From a checkpoint of a small transformer trained on Wikipedia.
Size: 3 heads of 64, MLP 768 ReLU.
Training: a variant of Muon for these matrices, 192M tokens, 5854 steps.
Each number is 50 + 10 x the weight over its row's rms, rounded and kept within 0 to 99. Layers, rows and columns count from 0. The size before them is the row's rms in percent of the matrix's.

# k: layer 4 attention key, 192x192, rms 0.0842, rows 159-175, columns 96-191
# q: layer 4 attention query, 192x192, rms 0.0895, rows 160-175, columns 96-191
k159 091:75 40 70 24 42 38 35 59 51 44 55 50 44 53 57 47 38 32 44 47 40 43 42 43 39 39 67 52 62 41 43 46 49 39 50 46 53 67 71 54 45 49 41 54 41 33 58 51 51 36 42 49 54 42 40 40 61 68 39 50 50 60 59 65 56 64 55 40 43 48 54 53 39 57 56 55 37 46 37 52 41 53 40 44 64 46 45 59 34 30 62 44 49 51 71 49
q160 086:50 37 28 48 56 53 67 43 45 37 48 44 46 27 51 44 59 23 38 33 47 54 57 47 38 46 48 49 54 55 55 53 42 48 54 54 58 54 66 52 58 38 57 49 55 50 46 52 40 42 50 39 42 59 62 40 47 19 38 56 47 42 46 47 59 51 55 51 51 41 35 53 46 48 48 56 49 46 37 49 48 49 49 53 45 52 61 41 60 53 37 58 52 42 62 48
k160 089:46 46 31 65 43 59 31 42 60 53 43 36 34 50 45 51 42 48 50 44 53 42 30 64 55 32 48 50 52 28 50 47 47 41 60 43 53 57 53 49 44 53 63 71 54 39 50 60 44 49 52 69 39 46 37 26 56 47 56 50 43 51 43 50 30 35 51 59 57 55 42 45 51 51 52 47 43 73 59 58 51 53 70 57 55 41 41 55 30 52 56 56 57 60 45 53
q161 078:38 36 43 41 72 64 53 49 39 57 49 47 60 66 47 60 58 59 55 58 45 41 59 59 51 52 53 56 45 67 43 52 61 56 48 47 48 64 51 56 64 48 43 49 38 50 61 46 57 36 44 42 50 47 59 55 37 56 51 48 45 84 58 51 62 47 41 37 23 40 65 56 65 49 56 56 34 29 50 49 50 41 49 63 52 61 66 45 48 43 28 44 51 43 45 59
k161 082:53 73 40 25 62 57 58 52 53 51 63 47 57 44 53 48 43 63 34 62 49 49 32 55 48 59 34 59 34 54 44 61 41 34 55 58 46 52 53 39 56 44 46 59 55 42 40 46 43 33 51 45 53 43 45 49 28 71 62 49 54 65 60 41 31 50 54 53 29 45 49 53 27 56 37 55 45 54 56 48 46 45 46 46 43 31 37 67 38 51 51 71 66 38 53 34
q162 091:65 52 45 39 42 51 53 57 49 47 45 52 49 60 39 49 44 58 52 34 56 68 51 59 51 54 35 63 57 48 57 29 62 42 53 58 52 59 48 71 51 58 54 38 47 38 43 64 63 45 42 55 44 53 51 48 41 46 50 43 54 52 57 50 46 54 54 54 53 50 48 41 37 37 65 49 66 46 51 29 35 56 24 54 51 61 51 41 51 48 49 60 57 34 59 32
k162 093:50 40 51 69 70 64 46 53 58 62 59 50 49 28 54 55 50 30 42 53 23 50 42 36 38 69 63 55 50 46 53 31 39 47 57 39 42 49 51 50 43 27 45 66 58 50 49 52 65 61 54 62 47 62 39 49 50 48 63 64 53 38 43 61 34 57 50 42 55 52 58 45 54 51 37 80 41 50 53 49 55 37 44 51 56 51 48 46 51 29 50 56 54 59 44 58
q163 090:50 47 45 53 47 56 31 65 59 34 45 38 47 57 50 49 50 37 38 45 55 57 47 44 48 61 46 75 52 34 72 39 39 39 67 41 46 61 33 52 47 36 54 61 45 41 53 52 46 64 46 38 38 62 38 26 47 54 53 56 45 35 38 40 37 41 58 46 49 35 46 61 60 39 57 52 68 53 55 54 62 52 61 58 58 39 46 57 69 44 26 56 61 28 53 41
k163 091:38 48 60 50 48 49 44 22 51 68 32 46 52 41 58 59 55 50 49 49 47 51 50 56 32 37 58 36 41 56 37 45 46 39 45 33 33 47 33 74 56 52 71 66 71 39 48 58 50 55 42 50 45 61 34 59 42 35 39 59 52 38 55 40 39 46 39 37 56 65 57 33 46 52 42 50 43 44 55 53 53 51 54 45 53 61 62 33 51 65 48 28 58 40 52 38
q164 080:41 69 25 44 50 51 74 61 38 62 52 54 51 30 67 47 58 32 43 42 51 39 56 62 60 71 38 49 54 55 39 45 57 52 32 59 42 50 74 55 49 60 42 34 54 36 61 49 46 51 63 37 57 69 42 52 46 66 57 48 60 57 59 50 54 44 36 50 60 49 62 47 38 50 47 44 60 59 59 36 49 48 42 62 46 64 68 62 55 42 64 43 45 51 51 36
k164 077:33 48 49 70 43 44 48 43 49 50 50 44 47 46 46 42 35 52 37 47 33 50 47 44 50 41 38 74 33 53 47 60 44 55 32 46 71 56 57 53 57 56 41 57 42 59 53 51 43 41 48 50 43 36 61 59 67 55 37 64 27 26 50 53 55 51 39 48 51 56 49 36 61 42 65 56 38 45 52 45 60 49 62 31 72 39 51 48 55 58 32 51 54 36 37 36
q165 085:69 22 66 56 38 48 64 40 53 61 52 46 44 57 48 42 56 48 67 34 52 42 62 37 32 56 51 65 45 48 58 56 62 54 43 39 46 46 43 45 48 70 43 58 72 48 39 46 45 45 43 48 62 46 64 38 57 55 51 49 50 43 51 52 75 55 67 51 43 35 41 44 29 64 59 41 45 51 50 60 43 47 58 53 52 63 41 48 51 59 59 47 47 56 56 49
k165 086:40 60 52 46 36 43 34 56 44 57 61 63 43 45 39 60 49 45 51 44 36 72 39 58 51 60 49 61 41 50 40 52 49 38 37 38 52 44 40 56 29 54 59 45 54 30 39 64 53 57 52 65 36 70 60 43 47 36 49 59 40 33 71 50 48 50 52 57 60 38 44 49 62 33 52 54 48 41 40 56 41 54 44 50 54 39 41 47 51 39 50 52 72 43 47 53
q166 089:33 67 48 49 42 45 48 45 50 50 55 72 46 56 62 52 59 51 58 22 48 61 32 46 34 25 43 54 27 47 44 58 52 52 47 36 27 47 47 47 55 51 59 48 44 44 51 64 46 50 55 65 50 43 53 62 58 48 53 45 62 55 56 60 65 38 37 73 49 48 58 45 54 74 61 58 59 45 48 33 49 55 48 51 47 44 42 56 46 53 54 48 47 55 50 47
k166 093:42 32 66 32 49 57 48 59 50 66 68 57 44 55 50 54 40 45 44 57 44 43 44 62 58 71 44 39 48 46 50 49 57 57 45 61 66 55 47 45 52 70 50 57 46 59 43 47 52 56 35 34 53 40 49 61 50 39 51 45 43 61 57 41 47 61 58 51 51 37 57 47 54 36 55 48 43 41 56 53 49 41 38 46 60 51 53 57 55 47 45 55 36 52 48 60
q167 092:65 61 38 61 63 47 55 34 67 34 67 46 46 49 62 47 58 59 65 51 41 36 50 26 37 48 51 44 43 61 68 46 61 43 62 35 47 49 59 54 60 46 52 47 47 57 58 50 50 75 50 43 53 63 56 61 51 33 42 33 60 36 16 61 38 41 44 35 39 49 48 61 47 55 43 36 56 55 46 39 38 51 61 40 47 55 62 59 53 50 56 50 66 51 49 48
k167 098:53 47 48 45 48 48 41 56 53 44 41 56 37 62 51 61 71 70 61 53 28 53 38 58 52 69 31 54 55 48 41 54 49 71 37 58 43 41 68 52 57 49 43 43 35 62 47 43 51 42 57 64 57 54 35 44 50 55 61 30 48 58 70 45 51 46 50 45 54 63 49 52 50 57 53 49 40 42 55 58 29 70 58 54 32 65 47 45 60 59 57 33 40 52 47 45
q168 086:61 63 61 37 40 52 49 45 52 51 71 44 53 26 47 64 59 59 64 54 46 64 26 44 39 60 63 76 48 36 52 46 36 53 46 53 55 46 56 53 44 38 38 48 56 62 51 41 64 44 40 58 37 42 51 44 62 41 63 41 42 39 68 55 58 59 46 66 43 48 27 56 44 61 51 39 52 39 17 49 48 68 33 48 52 55 56 39 38 62 46 61 49 38 45 53
k168 091:42 48 54 46 54 48 60 50 65 54 36 43 57 48 47 60 32 53 45 50 59 48 44 40 47 51 49 55 62 65 38 63 40 54 55 58 47 58 56 56 55 35 58 52 67 50 44 61 61 71 57 53 70 60 47 46 35 46 44 39 56 49 40 40 54 57 49 58 68 63 29 48 65 41 48 36 66 50 69 51 42 73 35 48 63 47 73 47 61 40 49 51 61 60 62 55
q169 080:48 43 51 43 44 55 56 37 48 71 58 53 56 54 50 57 57 72 61 44 62 59 43 48 61 52 47 58 30 36 60 64 47 63 58 60 51 35 55 48 56 45 48 44 60 55 39 56 69 50 77 66 52 45 65 42 44 54 43 54 48 67 48 44 54 53 61 52 55 34 32 60 40 60 43 57 52 47 51 41 60 49 45 39 47 59 57 37 49 35 47 52 22 54 32 64
k169 083:46 55 52 33 60 58 46 37 32 54 37 51 60 55 34 51 36 49 54 42 47 46 50 46 49 64 41 38 58 55 51 55 72 43 55 43 59 55 57 51 46 29 55 63 51 50 51 50 46 65 38 65 54 56 62 51 38 45 40 46 66 41 45 49 61 25 50 62 52 46 33 57 32 42 60 42 55 37 26 40 49 44 36 49 62 29 48 56 37 55 27 45 50 60 42 40
q170 086:47 64 61 50 40 34 29 29 55 59 45 47 61 56 32 47 34 43 54 56 51 45 46 56 51 44 47 37 40 57 56 46 41 64 58 46 55 46 54 35 54 53 65 29 54 58 37 49 45 62 52 47 61 70 47 41 46 25 56 43 61 50 54 35 42 45 45 43 49 38 44 43 60 54 59 54 52 41 54 57 72 41 48 44 47 24 63 59 49 44 54 43 63 53 37 39
k170 090:51 51 66 42 46 37 55 62 36 52 46 66 82 44 54 44 62 64 52 64 37 41 51 40 71 51 54 47 51 47 47 57 64 54 61 61 51 40 43 61 66 63 50 46 46 55 49 43 53 41 65 47 56 52 46 68 45 47 59 51 47 52 43 53 46 50 42 45 51 38 53 62 50 51 63 57 61 38 43 58 49 65 43 54 47 55 56 51 67 55 45 54 31 59 32 44
q171 079:36 46 61 58 59 33 56 51 44 55 60 53 49 59 55 64 46 47 44 55 36 62 55 55 34 34 50 61 54 45 58 52 64 32 67 40 57 55 49 41 43 65 51 33 59 38 41 39 62 42 32 77 53 38 60 56 58 61 51 61 36 38 45 62 55 59 48 51 59 40 52 45 29 50 59 68 40 45 46 40 39 41 49 44 64 44 44 57 47 29 61 57 56 57 55 48
k171 083:66 58 67 53 47 44 60 59 63 54 54 48 44 41 73 41 50 52 62 47 38 49 36 40 64 41 50 52 50 43 44 39 55 45 52 54 60 40 57 60 50 51 37 67 38 63 48 58 59 59 50 47 51 58 63 71 39 48 56 45 63 74 55 48 52 46 48 54 50 46 63 65 51 45 54 37 54 51 29 54 56 44 38 66 53 60 42 57 55 61 57 56 50 41 51 39
q172 079:46 51 57 42 37 49 51 48 54 51 50 45 46 39 69 44 56 48 65 40 60 46 58 58 38 43 50 38 69 50 43 45 64 54 59 61 61 62 68 56 46 50 59 43 42 47 25 61 59 37 28 31 65 46 46 48 41 63 46 39 29 37 57 52 69 59 41 54 61 59 49 55 42 52 55 32 54 38 52 59 35 47 47 52 32 63 64 62 55 48 52 39 45 61 40 48
k172 082:57 49 44 63 51 53 54 71 63 45 33 60 53 42 60 52 51 25 47 54 21 51 43 41 44 56 39 63 51 59 51 51 31 62 43 80 57 63 58 59 59 38 44 41 55 55 52 44 64 49 53 60 47 56 67 43 64 37 47 54 39 57 56 54 44 51 65 57 39 57 70 64 43 47 63 68 52 51 45 50 63 67 47 54 32 65 57 62 55 59 61 63 56 57 64 37
q173 085:47 58 37 50 45 44 44 54 60 51 62 33 70 37 41 46 49 33 59 51 45 55 56 43 41 57 51 59 67 42 52 32 42 63 45 53 41 54 48 52 51 52 54 55 52 51 49 51 46 54 55 64 60 56 37 46 55 50 35 41 44 37 43 66 39 59 46 57 47 33 50 52 47 61 49 27 65 34 42 46 51 50 46 55 23 46 41 60 45 40 34 70 58 31 53 37
k173 084:48 54 45 56 46 54 44 53 42 32 52 52 42 43 48 48 74 43 48 35 53 51 45 73 45 43 51 59 50 46 50 58 31 52 48 43 70 47 54 54 61 57 61 56 55 78 47 38 46 60 60 46 43 39 54 47 57 49 30 63 55 54 41 33 46 57 53 67 53 67 52 39 37 58 48 50 60 59 45 51 58 48 44 51 44 41 55 46 50 42 48 29 47 51 60 59
q174 087:51 61 69 42 50 64 78 46 40 55 61 38 50 53 41 57 62 64 47 55 43 50 61 50 44 64 44 66 41 41 48 61 48 50 54 42 51 40 45 68 64 68 48 67 43 59 52 30 40 47 34 53 58 58 59 56 39 53 57 51 46 33 49 53 60 43 41 42 46 40 49 51 58 58 64 45 55 53 44 54 47 43 56 50 42 31 54 50 57 52 48 56 42 52 38 50
k174 083:32 57 39 66 59 60 65 43 28 66 50 60 44 39 48 42 55 68 68 49 44 55 42 36 51 46 48 59 59 62 51 57 51 40 42 50 42 45 71 47 59 41 44 35 48 43 56 50 71 40 51 45 51 47 56 55 40 48 45 47 60 56 38 40 47 57 41 44 51 47 63 61 50 60 51 39 54 40 54 37 33 62 52 51 56 35 51 25 46 57 51 54 39 55 43 61
q175 086:45 52 42 51 34 38 34 62 46 49 56 46 63 50 72 39 58 43 59 69 47 56 46 51 46 69 55 60 44 48 46 43 50 41 44 26 65 37 40 40 39 52 49 49 45 56 43 59 64 38 54 49 50 55 59 55 36 54 35 32 38 51 38 47 65 28 38 45 41 66 48 58 42 64 26 64 42 59 63 49 47 46 55 46 44 58 48 75 33 56 51 60 61 57 36 42
k175 092:60 37 41 36 54 50 71 43 59 44 68 33 35 62 46 50 44 50 36 44 60 42 52 30 53 47 44 44 57 59 48 48 59 57 55 46 27 29 53 66 31 49 62 63 55 37 46 49 30 45 43 65 64 62 55 57 57 54 53 29 45 54 44 38 47 58 33 42 48 51 49 58 44 43 78 58 62 33 35 45 48 46 43 46 67 58 46 34 59 43 53 57 47 42 57 46